Weights of a small GPT-style language model, trained from scratch on English Wikipedia.
Size: 18 layers, MLP 704 SwiGLU, vocabulary 559.
Architecture: RMSNorm before each block, biases on query, key and value.
Training: a variant of SOAP for these matrices, 611M tokens.
Each number is 128 + 24 x the weight over its row's rms, rounded and kept within 0 to 255. Layers, rows and columns count from 0. Numbers have three digits each. The size before them is the row's rms in percent of the matrix's.

# gate: layer 2 MLP gate, 704x256, rms 0.222, rows 645-700, columns 160-191
# up: layer 2 MLP up, 704x256, rms 0.219, rows 645-700, columns 160-191
# down: layer 2 MLP down (transposed), 704x256, rms 0.152, rows 645-700, columns 160-191
gate645 102:157129177144126088111149147145091173112112129129149139170109137120126129106065161122145146119112
up645 103:095130115107107115120151150127107134161123140161135075114105103137165139076061144146158142151106
down645 103:144130120071116136132144123106069155112156194105142126075121127125123137146136152125140119098137
gate646 099:167132139111110138126132105122123124110118113107146093102126096109102140096126116147192120119113
up646 098:072109101141165098100129094134110183127120121086151129117135147122146194114093149129117092159105
down646 095:125120129129141143113119099175136100123108127172102172091117137156104136107085112132138118151126
gate647 091:123143129163158097118160084134109121139119135154109098149101137104128089126130161090108109121134
up647 094:105143128119088142129075131154131111117167121151111088121119141108143093135094123090142111120135
down647 091:125100106073145148151133183148120158140144151136123125124140141112135146135112155125126145122093
gate648 109:129090165121127124084123124154133108094099131137148122144124184168101114124117146116090141090091
up648 105:110107133112144163144170148106114120147097146136158145120156119135117110156142094146153097097136
down648 102:118142143125135118095061150117134148128148145147143140133135109087152122094160152159104177116126
gate649 100:125147098145104147121122127149153159112104109107128141136119081171118132113131156114124133153158
up649 105:100098104119088125126197128139119133094139175125119114110159107112153156111092151136145117147177
down649 103:131120116135101116101128132166142118126144142119097130106092117115161156131145118144116065130123
gate650 092:133130136120111132135145130147143153113126148144125098135116113110157177128138156114121159114125
up650 093:102161179121090121134144082106139165147106130165055121123108096089139147153113119151137104106128
down650 097:130135127167127119181092073115150140143143149125140128122129055114124120096146126142144107125135
gate651 102:106075143141104124166088153112058096157118143109113102155135129188074160107123118082152130112112
up651 104:124111114111114110165106108138096122135123119128135112137147155091131118093125131154086130105146
down651 105:150124139133165122147133148153152111147158106118122148162125113119117152153101097126152124169135
gate652 093:171155072101168186134119117098137121117164119144115106114135136155070130163127085126153098136119
up652 093:092130120132143162107120093108133106094084162142099138099152153127146133134139169138097152152133
down652 097:145124156122162144112115098126082096082140129137119145058134146102143134111145138138111138151143
gate653 103:091109122068176096149131116111129124147101104142102098155105128122096128156121112175182162114099
up653 103:112155134143154163167197150094153118151161083123127135110136134123116112134142099096138142138145
down653 098:129135182145123139119098135161125164107145106108140146122179135101135146143168153170149195174087
gate654 099:166136189081120150108157101129126172153109120134117135149075106147124143130083140158156143122165
up654 103:138114148125169150124140120151137154129133143150121113102103145153124109133109113155107124129124
down654 096:125132155186111162101123112136095125140106154158128113121106103122150130139087155144132120115129
gate655 088:129148174105135151122114130123086129134136155108108137131151139093108101134132116130102114151135
up655 091:120158187122135095145115081137164120094097105136079146107099124088096127136119093123090144152106
down655 097:119132168139083103106095132132084156125096166164110095113114133104151112144106187142118100095147
gate656 097:127129138151148168123162119147146128135148135091157133103137116056128147122134181112124147141129
up656 094:123146089121148094121123136084121154117105152115123135135132120130142096086133119156123144114136
down656 090:109144081117165112157169149140117096154125107143113104110122115176075094119118132161175115140149
gate657 095:107134153104153130131118134116127083141159107166114128127161120156132152148124128155138088129111
up657 098:125137139123144126126150130129121148132164117166143126074194125109126134148130072120134100094127
down657 099:141155152094113162172104139092127164129142134127131160106123129099141122169173118148118129094107
gate658 107:126138155133136155088171140094143141112146169123124154160090115120127112163144157125115124119102
up658 105:134096111141096137137121146139114135118102072134119175137071127151081163139100172148140141115102
down658 104:143137155133114120199149138165135137138100147107156125189089138142121143149125148166116087083119
gate659 100:099164118109144136128118136166088129129127110095108140170171139127131103114127127155101108098116
up659 096:125147095170136154126077162163182122076140118138115148144151151099119114124138092187126146137147
down659 098:094086148105089152146123070168117107095152157109123143129132131148123102087160140136089123119090
gate660 107:153117143149156123083160146132110111120088116134130135152170140128139185188099107125132098123116
up660 104:173110158102098123151131128125078140182111126146090160124124143131126170134115153111109169086069
down660 103:091118131165121154109110087113131140118139102143115125127186063126110105111112137095061113136147
gate661 104:166151109090131124103128087141077129146143145150157157176165089101113129135107136115124065077149
up661 107:138116107122141107124140132122163108138080132143121112162135137149141112151079098146122141162101
down661 103:108123101125150109129101112074144128120140107148141124118109128116156140133128121127174159155095
gate662 102:145145117118134134092139122111112142171115139105107127100105098156151115149109174086177099143105
up662 101:157127129139179119152118123119111077113122156176142116126132175159140098094113092143120109100121
down662 104:135115132142161147137145096148062112129133141122123128134146103135068140124139092127114135127088
gate663 101:107121132112154161111149092163134146118110141122126158155167130117128136138150093183151094095130
up663 096:129145129142153102125159141113123137126160164133136161103122150089068123166073111088114161093143
down663 096:099123127162152103177115111097108085127110074146146129153135105046176130157123138124126109117114
gate664 094:125114176091125177127137121115063154110160151112105133129073117145135134120101163116122158188121
up664 099:091152126105114125091137119112151126142149149099138126137140090094140147105125155061134079157112
down664 095:113110132120091149166166154134165158092117097096131130156088118128070154097184188113118121144136
gate665 103:136106061099113113103131135115104113164131120104117117119180127127151097149141095100122075086130
up665 100:154118106123126111124126128150110148127105135099128122137170131139157113101145136075130173087144
down665 106:151066104137120095139092184107113160153136124109142089126189139155173148147115135116125147092071
gate666 106:163108145164140120123076090178142117133173107047101143140103104131113181100130133111113150131100
up666 102:112135128172130124138173167052137122158152142143138121088141145134148121139106113128159167149150
down666 106:109112092133134090129125175124136116172153171112126142088149117107116125117135079119113108101113
gate667 098:129116141169180135098110162185153111122126096146119129116147113130135115127129137173179152100106
up667 093:155108167132098107131072175161139126126116149155154153113124147117135143100132096186144135187133
down667 098:140137119101166117153153140125113128127153163155094129147140141155169132158141157136157140137127
gate668 100:134115151132121121144122114117142128125077091175136135133135114124106126126131206136107131125106
up668 098:106151157153145130079118074165141130110161121078118149147156147150168112092154118106119143142144
down668 101:118147123114147129086119147152139114127119169141150133151154183159129123129111137115108136113113
gate669 097:134078113146125136111130057121100121094127145157104122147125139099112144078147113109177158126147
up669 097:096150140133142148151139153161130140119170090158170135098080149173163171152189142122127141136156
down669 096:103116136160129115122148119108137197150109115111104143128133142118166116159127130105159112130149
gate670 097:169110125121113109137115140123106117088075123137133112159115123156142149121151144173132117147135
up670 098:114121133124151103132132114121147141129140108149099158122114117175156157148124097107104125090109
down670 099:089147124102132140111158147185119134107116173162153123134122114139118139110124076116147125074104
gate671 107:127114141139117125111161145139119173093164146099108122133093116183165123034115113141170136118137
up671 106:127171152108154090130094141129114136123124144103118147106125122111127122141135141118095114105144
down671 105:151122149111139127190127125136117142100135132107132132116102190138134116118128081140110139121101
gate672 097:118114110144167144145157091179159133140152179105091116168171131124119158119189097144123145150114
up672 093:119100131100092128125151119115181160151125152100102094114131114143101161112163123124151114094121
down672 096:131126134147126111114106131113134140146169127132144143131119126150129103131125134083154110140153
gate673 096:116171128119109130103144128115104149123114150150100124121136149118117120162075148088148166126080
up673 105:144150131103129133117110107147151123126127147116122081153160167132096118112134129144106099100116
down673 100:124126100140146123102115049071137127147172123175134116182143104139133134159128106104105131139113
gate674 102:069141127135142139114127134105126134151151159150146161158132143129161120094146148117111136130141
up674 100:118107114136121121109163105112075164106142151150106098106104149116150117158100076118157127099087
down674 104:116140155148127109173147170121108138130129159171137105108129095151135153135053102111112120149133
gate675 094:103111134153111146129119119135130150116105106103090176105151134113154139128123144142113143096127
up675 100:086110116114117099111143146122125133126098151137149123090140130149122160115104095149152119082140
down675 102:133115114169126114178133122118111128128132126170120123134129129119135113106123107125137097138104
gate676 108:133146123137090143087155135151140164122136140176135160137136140107147154162162145090132125095086
up676 108:140168134141141106144138119126117114086165135143150099103107105135147148143112134146085111094085
down676 108:166127149103130110089132125146086132139099131125115130130179151146100100145107136154135162158124
gate677 106:086110162121151137151109155128150118167126125116150129114109110106116117139174167106149111090085
up677 106:168173124114095086112134155123132130142156115106126131109122175149135143139140125151128136113117
down677 103:154112108127113140097133134106092138075125107109112119154146183128100154178129115152124136144112
gate678 097:140097157105097149136161160168103129125103168136168154172100143108085091181109132170108147148096
up678 095:172122155120105110150116100109107121091111143150150135145177131114100158067140164154102134131124
down678 090:120159119159147108151133132103154131115136189170168076096171141140146174131150138090139146125146
gate679 102:117142132110104160134086099178092094137096152113117174122148114112126133127101129116135137120122
up679 096:126129135147169145116119103111140094143120128102128117106162113080141110129100134122109112132191
down679 098:135140148158080111116134112131136074127150107154156114155115133110117166130148141154143135144146
gate680 104:117117137129135141192073151132091102147187173162083123137130103048103153163104112149125133120074
up680 105:139137116117088124109153096115140142093131142147101118076119130151171096140141135092148050127154
down680 102:126131090114167168122134125137096169137117110142128161126114168149176126140107144116144119061136
gate681 105:160129106145135115154164158092110171139133112125125132127113120120146125114142134140127132053121
up681 098:202140144127163123132143141111120155112115122107113151144132109092145136121114135128131074115082
down681 100:162166117076143147146128157112080127149128131144148136086124130118143150107136092152128060129126
gate682 090:116109102124164110122124143152111112148124133111127127142113166108121123115111144124141117094101
up682 096:119118139151173127155102122141171103116119127125139115094144094105121123145146124115150117108129
down682 096:085123192076103149178135109138109140111135129093104118138144147113139117123119147133141088127084
gate683 110:144138151157102143130138131135144097157120132147126172091112093143144131168112128108166151147083
up683 111:166147108107107104090113154126128138119148150125048139140119119205111100145113138124146143146116
down683 108:143127129117105127148152140123140145112147115107121110151080111168113145102092118082119104157137
gate684 095:169151125138148193149139140151128139081078082119119081073098127127121107133192097087159145102117
up684 100:138144139127124096115151123161167164147176136138118144158113126139083163093156139105133083057178
down684 097:144095104093170106086166133143166143117137160084134089092098146127083153101130115113112104134127
gate685 108:121181166080146114119099093114105126122128111128137146141110128058126162102119112079154153090130
up685 105:104120124197174157146151123110130167132133141105093109141137095156089124110117093143097114145123
down685 099:128111108103135136131076109166136089101124136137084122113087101094157096122109158122132145176120
gate686 108:142123141120136128132158166098134079153132154102116125131119175140157166133141137160140112122166
up686 107:095134138121112158096148108153123139154134096130132120100077142111120163142130111140164158153161
down686 107:152108105089143092129121163144116117142127208153117132119084121147176123138155122122131146159088
gate687 104:152122131115137157104140173123151056168128156123135082111111125178125165085154124172121090106162
up687 107:105144136117117119132129150098107124157162099099150154116123115123099147182104127080123101132169
down687 106:096129133142144177162172138114149124136150175098152122106105119118078167104095127118120152137174
gate688 098:098118142096131105150078108096125125159121170101138117107105126174118097148112140160129131137121
up688 099:117133155116128145144130121131165109132079118159135138157142124153115081061104120109131109098126
down688 096:136165118143082112132137137146116124148109094103135130131124136166111099126139115151123155085140
gate689 105:136144110112161135141136150100142131091097171131149117117156053157136102145155162140173125101159
up689 102:116131123103136113163129157116106130122115168144120112145128117088135126117101120121112101135158
down689 102:140145099159138117159126130125120120126109120125138088161151070112146082118135169146103115124125
gate690 107:135150140131134156123153137143113141107146111100145151159104139123101146046142090183088161136153
up690 105:125092123097138091115115123175108152104133126113125123157137153120117143157135132127155125141158
down690 104:124122115117140123102118131087147136132104108127140172128141094136167104158089140113166125151139
gate691 099:144129141153153117138118119144116166125117121150115134139108123166133139129106190074118147141157
up691 099:092116112128115161099140165108080089143141104104107104119146151106160157156140140084159141129157
down691 104:123168128149112114138113157109062143131148138144138098109135126146131099120118101147161070188119
gate692 097:148129158139121124108156134114103141126109154151107104136115132160179140094130157115126136106174
up692 096:145118115129175153132105142126106152080122143138173089105096127114101119127143138145172127124122
down692 095:092133098104174119133139167091149147127128102114123100164130143173130150138113112144179117108084
gate693 102:104148122132113109146127136143145162075108111140116153109106106146159153120083104149086142122146
up693 096:126130154124163138145102148172118114091139088146099094092110127123108104131154139115145133141136
down693 098:169135115085134082146107104148164134146179131087121127070153106156154077098129117120145094157140
gate694 103:120094102170162119085147093138101129129093119142115126147115123153168144176146104136129133114140
up694 101:179145115129074125130160134118147129115122113092163079146159132138152177096116126155158144106145
down694 105:141147094130134151130134098143152153113145138123093134136130105132110112174117172083131117087150
gate695 103:131134105168132122122181117101125126124134086135113103175087117136116136124137087134173092120169
up695 102:114145117167118161154136135085145113135114093122134146091102125167153138134130126129157105073137
down695 100:112087109105123127135135151091089154137114176121170111105116151119145124128102185161132135159122
gate696 098:147070130136132152062160065131141145132182131128152150170153099134134137136112149158124172153116
up696 099:133145080119104128099132148114123074157113139106139116127171143086107132133136137152121118125103
down696 101:137166176066135118110135094140106128141141097168134157143120183096118158146104132118132147174155
gate697 099:128136097152156145141155110123118099146106134140163133116129137110153162132129079124166167132106
up697 105:131134142127112143139099181144114128115123109097146128149132135153105132131111125144155084093135
down697 099:133126145098110127105174092122102129150122122152183098092138108109124120129109119130082164079143
gate698 101:102175129158136139099119092141118136096147134166129143178169157105120151139146188136092107121092
up698 104:134144127109088103192160212120117149162143085110124123137107129133095107086066097123124149128146
down698 104:094113152126184152117106135162169094135127153072116117145155134120141124088130141129121153105129
gate699 100:084150216125141134148130069144109108096128153162135127140126131141127133135121150129145059083143
up699 107:173155128132125115089109142116111100142179122116145122121107134138104157159135099119141086126074
down699 106:080123121160113150096135140096147062161122124126155116074101131114103161116120138091122137164179
gate700 099:112111129123114131122103136169128155123125131092137164131131120137109091103115143180129126136091
up700 101:142147114143139131142149118084145173196100161113131176167097087125086149110132116092122133133111
down700 103:137137136143162150144149155104152186174148149102139094121107171121096147125149067118152121135125